Weights of a small transformer language model.
Size: 16 layers, width 64, 2 heads of 32, MLP 128 ReGLU, vocabulary 7638.
Architecture: RMSNorm before and after each block, biases, value embeddings.
Each number is 128 + 32 x the weight over its row's rms, rounded and kept within 0 to 255. Layers, rows and columns count from 0. Numbers have three digits each. The size before them is the row's rms in percent of the matrix's.

# layer 10 attention query, 64x64, rms 0.144, rows 0-63, columns 0-31
083:163089174122135114112162098140145135089119141204140092147140107131175107108125154126135128126108
082:126124121101153117144180122149118097112131129160090128114109157104127119145058171126179151135092
081:127149132054135166155162158158158152196116126118143147097111167084119076134126162114132160135167
093:157146076102165184118119123105103096167113085111142163099190132123116180149165119126145138164158
113:082190159117162148092149107066103128162131138115088140096086134152079144154142129169101115153174
097:083115111125070127113160127068122093083135131137051126114074112107114137145128150075160133088137
116:096075143080099122140179127150170133106089141133065130139108132104119123232094129123194103146086
114:148154074154054101098084150120143145125160119073184096098112086117127134059121108119092167107122
104:192188140130130202159191130131100124125080106148102167169151178137116094129170159156133120145170
093:161132080112114130090131167152152182145114147176107138156138095178102104079124157117166168071077
100:089073153082135152122103123104129160150163058133120131120099207106079117157125119094048121140115
104:113121123137099131116108106115175110128084122108086149124105143073056128113119173145118116143121
099:064142067129099141121125079130147139115077087172114107148091166109097128150113130082086153126074
097:194150122140132120190122130146166112116125132126056163126108091123085101148064164138182147189060
102:136125139098140192122149118132104094107152129184155153122070049125087092115112106154102149113091
097:116093060117157139124213109108135189110136176130165133146185209127139115183113133179141051096092
095:098100056213171089119127077177151106145155121105153113195147153141074156116116085161087147117156
070:119146060169113050169150102114099103123121147123150112096159114068153101087106086128162119119170
069:144117136162103108190149070144104115115098146100072119183126115095136106089132109129136103122093
089:133096132130089106122084099130098153127117117108130076133138130143137067122111189133165162111070
084:137127139080075187098101127100158128178136163133110140039082115178103174168124110101147103158114
104:135116135114130136142153103135162075133126135165151201156075174121199127150057139166216158146096
116:171111091138120110212081118141084123163126088091183090186133154144125116106135140127096108107106
087:125169191173174119189114090129110126136122103110125147062119067141109183058157123143113160114139
105:123162145136135165080106120074120106117094073085152128090146124133096147090187140146106174197191
103:080112110083155098128101061144139169173121112152096132048110120067123115185070125126096117118117
104:113132107124133116146157117112125135114134150077139088138100093123110154105138065147174052155117
093:065116073142119091112150084165116173093097130129156062090163100103106113143132085112166160126145
117:119137151135119079087100118155105161104141134180099104134152121094058054107108091124087063139127
095:093154081126130157128167135162100143105095135107083118203118150094061090187145119127107091151070
102:147096083155119150137121072112057144067158068116176120131195143102129109114150120122133125099161
103:106134118134134122156089163167134037163134198117158155146113132141124111082082177145152154152175
112:075148107127127124151115039160132093147089178132174104147105116128110118164114160119185127097106
096:082180178108153143109131104111130038187177147162102146118139101107124132161120153115172133100128
095:166088177090095129117130162151085148158118109139083095068181172122138162100152160117070139119121
088:127126111121162125167090219120126136163077165117144105121092163111140171126198129088095144152102
103:166139097133073112092164099157130171072107106079121121104159163120139151146205064143152118138146
080:099114123137096115146142131130117194138117125052075131084177114129116108107126102168099086152064
074:152059094133168127122181195151170156156147115153118147127115092120120101149114137075151167142106
097:170104134108135179072145099114160174110124074149141151113125170124062131137200082096100139149119
094:119136100128170156123095025146127140102080087085127178154127157143088066098128139115139107148113
106:069120117124088112130134067164104133081121108138114136086146099103068119171090144110182100094079
117:118084060160084140089127116069109108150156090097145171111118173205132138132132137097080176111123
105:124087112114081130100154118171118147099148107134125083129148186108110108125095123099116031096123
103:130173150164183086138064178134181100140084138119108126143099116178114084150149153174128201156139
103:027125157110126129160174125129115148128095203114091138138120168085148111208065112142169093172116
115:173183135142181114194112150141116104125120129153072186148178115125116125110119101138141081147142
107:088133137176199095132118130158117127128176117078203152124160144174179171085137145159137157124145
115:105096132164143106059107120103070169118129132145108111165149221099116157073123091106110081088148
117:143131135137135097144147178122128110131082142143105151132085144153128154129027161134126099137143
106:167144107126087097125134071118141189127162098065148108086135137146131140122167085104111136143147
099:106162114147108146129120068066140148134130124087163091068131142133115141151196122129100152138172
099:132149157095146170146109186131086096163171173191166156131145178157136105163112157143151156095081
099:171181174161124125140154087136093141102118076141105115135114158144141126151192138155098131135166
094:110148185152147156186024095141118076119129104113147169168093119117130153143056140118149153108115
111:164104129149125107134095166189092109148129165107116108140098084137123145138088140099150117119048
101:151143197217145144119094195111157107133135116142200130137122159173106106074184128162101156095154
095:104143146196156131105091102080159107141142117094102172069069166139094173075084177136119144178113
097:172133119148150149128112151133167087097095084153107191096140230126094159116139133172123162141156
121:122166106184124116094118111203134116095085099109175121157129137167087111100180183140153167120177
096:134047124123120095113149126065109142112172128112116108134143126081145208146192122109096106118134
110:118117090095146100183219115154148086105126132100129134109146109152162118117169131179159149125145
092:153124128155177095152128160155103133091126061136128137123193166132126118092125132140113146108139
105:125181121172130150126145165131168080163118185081140139095083149175178104158121134182131154125141
# layer 10 attention key, 64x64, rms 0.143, rows 0-63, columns 0-31
107:098122127117122145129182150091138155127104157146118141120073100112102120172082134166157088145105
090:090179157150104099059061139138102146157119114125132091123122168153068114119085135166135136128116
082:144135174100126155125146135066136061122119148149089161071066164132133111156094098150137131151082
101:091180148170143160112105148102219105160145133111156152134085103146079103129092133181139151136065
094:080154217134129214126104084164090122136102092063130105115087148169116093129105154106167106150116
114:145146106141101052071123167113140211095103133138130115162182131079069101122142128127121156138164
088:102080069138136106097167165163101155131172107133100071133195127146128165144076119086125118124145
098:152135115075081149076128090143135131055121170138078150087182118088177087215144104088125137128116
116:138173174130158144068133125106145084147128084102125181141100143204061126082075133170145139143157
098:152081070112117167062155106140153078142137121145118158174146065160087112110129135120131192159110
107:104107120118131157067054106110082169135145131091090116143146130089088084118169088138074043089109
110:142140103105122111129091144100131149132138196172100145166146133142120081191093102163085073121122
111:087136073105096144076181156085133175122145132194089115180136117084075105144115096142069092125092
104:114141079106171161153099119063123107144153147166081151117165119164122110109053147117144158139124
101:115106088180171137055094082116121078143125097094111163074113134118102111117113106195120142131157
100:130112099102134122150169151146145170098101119112117119116209148149101169138091150147118110158123
097:105155134167177117147095139156188153145135142108179144096131145134140210106110196114133157095118
103:111153168174116120117083086100143141094099145093110117084145128101138189083166130083064123113148
088:173091099103144089162144116119136093111152185162139120133149108105179185153204121097102128083146
108:163062132137092111141160163081090122045071185156070146090125139091136111172125111098176101139132
103:144155150181099141129125127076143166122144141110152120114101131170069146123179110127130176153138
085:054163155131083183132094133142103117185138087109118114137100109141116122152119143172147157124100
103:123158114087106148126147170128085123171094121145064109159176135151096113172083099155158089109115
102:133172148137119102186096073096114108119124126145125153080097125155199135171147153146131130111142
074:130069131131136161131120131106131094054113191132106148154117140148136122141147141176139144180153
090:121153110115105083132069098159108181130137053063101128068171132096060114114101104139170103071134
106:141104124142121078173159125102093126076128180180191090129147121088154106137146122156156095147133
112:138089123140112132119178134140108179090107110147118078127140086108122129143160099102115159119143
112:101151173148132064067093090180105138111107155140074124088142164105089141136055157138127027104144
097:125112093135130089086168121075057145111104099178086135127173145151088090130083119121113063158141
104:126060132089106130135142162152087127074114121125134173116138133136110117157129143140151057127103
112:126099115120178152170102128159145073123133150117097134143105097149126153097104140114117196126109
099:117105118162166080170093148136140114149095105167094134106123155136177177089084122168126117109116
105:127123133127104132084154121163105143075136138136098169105137161154116122116153134152130110126088
108:136136099045132185161136157122140122205119111138126134162089138147195166153121124142143105146125
081:072088136129129140120160166150087143152126126089050105085082116137086117155114133133131122166089
117:135153147113094129086145171126145124104173145096090155082107090102026135092098087098141160135160
094:142142170104205088130163176197153136119130132112080153075202166125153122103083112117160135123074
101:145045137098092123126118151145117143139111202156155072150151135130141122140137139127131104128115
110:147130142127151134167089108119099152041149081101180161096117164154074153074161103181108154134140
102:097145117080160129058112133150139132159187130059113124115163136134037117126106099093117146167126
101:110126135063114133047127110171099118103126110131112113142193105094051117152086110072139113085108
093:111071109145072136096158128102091108114119143145101095184151154094139106143181155062052132109134
112:158132126111095095099166114208121192088134108173127100120170188089099123168110124103136052115113
105:166144150138182093162108155091146092148088136155168118143115129247153128127074145178134175123142
092:088130119103179123134201153137169176127116160158090170169141170120145156170069114118154118183161
096:178197131119160058196111091117109159087087122106128166088152074153116077112090130158103088159110
114:122058172161103124169061092095089109074117149102184117103108116133139141089173157151096129111093
079:124134134178166107167112056135142107098104118191115058104127163133218126133176100100073147101130
098:141176142135192107160081112087172131097102196134117095122165127125096132095177122117125158070149
114:152111118128122196056180148204085137094175092109111125132130142122079091102136129150143139131114
103:124165129116129136128165100176104100177146077094137151136131176093112088141174111144179157168136
099:109118081107159134112125151184161124142147103058105198088165149129080178148134144084161159146129
095:191183130167116148148125140107135083142180123067079154142134146097047111114105109141106157154196
084:066172193127152133101133150133116083187133138125098177079109096067140149161104123085173160119092
099:150081092158153078125158135136069180075127124168122102127199111140178078152150118106140106112071
099:143114125145127157148116126143162063134119077067129154097104178146107079126171155172112205151088
087:085128123092153146080097151092059098162187114049069176129083139126112140124116170102115150160136
086:119116105126158152114080152102086104077086082165101164157110201119120168097095187196087091098115
103:152144132175114155049152141176144066123109115069157080170099155164144103140141171118089138117166
083:104134173128152142140129115135102188148105112101088129116085110022132143188239100117111110121102
105:148096053125118066183137093150176117103106167093153127147145179154162125157151118171109124118163
102:123093178125119098153068101152104112079084103122123113069139136154165094107133172108114131076105
085:113087125164127126192173160102170098122148173112156169156137141219137125122123155185135146133127
# layer 10 attention value, 64x64, rms 0.13, rows 0-31, columns 0-31
105:076140076133125129149095093168123125088075202152155112179112131172172123100159066170118201113085
099:123170103088114095106062151137071137180121124141135134094119086129095142141149154066142165186113
097:109130124136138140080149089097119078170107163130089098183108136098168130108148161120072128156187
102:186132195078044103104110059158156099169118166160094117169142084160097107174103132094140128120091
080:145186117206119128190108082130065135169161104114124094089100109106098164094159091170120143131100
107:170136121128170133171105157144075136142140128138212128125138115132148076107076114116083159111159
090:160108190127059110135143136143133106181124148144098161096139151160129130116157109175129129127053
090:177150090186154077114159160139110123158096149160103203149084131059167151123127090100142162148137
089:113117134143092126154137130160166142159186093131140104089118105156121093110123111151186129081086
096:056138146113106119117117168152098119084075115126118157076136098149094083117135163167126148144070
120:096138198132110117167066113111140132157212113112160089073093101173100119140084134145182110128078
109:070113134147149067136085116130120143150133171104185140088149150155107136138036107110130124115165
102:134114137104136134087149083078174143148117156127113145137076106121142207147130149118120115153099
092:072141191139165112097132134066156069113118131087125101151099122107142123132093116101141152144162
080:166134138152124111124027100106120150126121141122144107128116114189087084128105192092135189102174
086:161121116120165119115076086158092165126104081155063143139152175139104139109178125121125124126192
095:176120136117066109121150088181140136136136088161084157081085134085147145077163104120104099176146
100:091079088178113112170126112109158104069153126172096132156100089097109173039154122115109116161127
102:117171190104134186201121083151149159178143126159122088154098135093126104156099141146125170134094
110:100144187103133092104086118110168114141177055103101089088129178118107160121058122104121138133184
102:118058157148139131127175174136128106169125130154148143175084139124117180175166144112137100167090
087:116115105163153038076079113098151101135107114097108127075155154183113152093152071147165130142175
088:142089154088124152178157127151092102158156116163112133133113160107151097126137132146219094101151
107:165085083159135163098164160090114160133102138126172113162146146168083163167126110109099115126204
109:186113114144117175141172134119151104083104140114116156094136087089177141159159136107117064159094
098:076147127107145158144140126118164050149160146143132115169117105083177124102106124143108082148070
098:050136144114166121145136183169166071098157075167094101126085083150123128084164165110144094170087
080:176097132113132106151086138140189112127093180123146149187099089137166116132139077101140128097104
099:164101123116151149175145045099108121107130145179129134151127072113142100161101183068113133114160
097:060123117076108157168136104101152175086187139136091112120082068112118125092126128121147141100108
096:118137205137094112159123135087110110117168126118152126097188156134113134129136159152099122086189
111:159114131068132106174100083167145104141182085169136115091195060177148090130173119122118103158118
# layer 10 attention output (transposed), 64x64, rms 0.133, rows 0-31, columns 0-31
101:134129063069160097070125117141140119131110194125091135125051143177169129155153105117139129137137
103:110084105106162126096139135129122180132138124078056125130103168152149112097069142153148162101136
092:123110161125128143157147117105102092125122144115132139123174138149129115111094116124083105145083
113:128150145044103165108082164191121101155102145087110102154177111173183156182100143106128125136167
088:124113148155145160166081065126115150155145147121152096080131109181119041117224111135146166104144
114:119127128106145147146164113135107183165149168124083195099096144106140126146218095056164104139141
099:167146145162131108084098098093144109171097105146084106169090110166147104118115159103127176163128
083:149128080090185108112167120177148074126087126091185171159128108127101092140086086197138146210086
090:166203172115109124169082094144156105179158092129137088102125107189169102133182140120161153088157
108:148115123188117193110108104115191166127120168095119141098093151177142139063128220141123142098100
129:132132152077111137153116108090166161093177133078106056067125138126145108191102178097148199062108
107:117170128104143118136114074140074129118095110131101059049138084124151130092119121102099170109135
096:127084104099108127136133128116106132130159090187108135185091128144128150147023165120131132179084
095:142108138084071177144124103129173096121111134138136108144132157155166094151095110162166110157051
094:115127118094094184066171142154186185120119128125093127091163100119179123126160109132194170099143
093:105156119216124147104143168141111096069126174148164146172186091095078110091098131095139138120106
106:144111078151122100110119095093116130197094114138168140165158163114104063153035169133130130152096
102:150090090127109109141155131124125062132101127170141116148095097115134063122086102124114119142073
114:133164169169139155161112135173171141149136109089087122107126143160101103148122164131159125076155
105:181130178144104111134097070106105171123110113124120071076190132106142088119113143171110097134119
110:094091104103141149136131140120139129137110171139116142196107119141120095099064143156112136146065
094:122063129118071099152133141091128141096086169122117121171143120109166110116063142157139159128060
093:068118131137078134179182159084121089165169073130149175110101109134102087086058171101148134122114
111:118106119096155058107109153117130102107094146177146123113137104137143150066153125121067112125088
113:150107102133090177181178144146109122128137096146169175223142126119084171141097173172103094152109
102:184066142070151118129118082122133144154139160131114130188079151133093127190089122158106075116142
110:159083126099152125140154138126171110093107177126111131145187142121129081138023119169116114084160
095:112110113027118142102149148191116105100075117116143169185117131107183115172180038105159118167122
096:108138119105105109165163166168120124226104098132129149120138102130135154117072173108166072117120
098:156173152145098143170135134113100123176116055118166132160093096154112111142182168119158091051149
096:122109151131088126127119178079112125196138176110104124050182093084095117126122168109128130107085
104:148085184108200087126112154179152129127139104151121155096141141116177103131120126059138128093153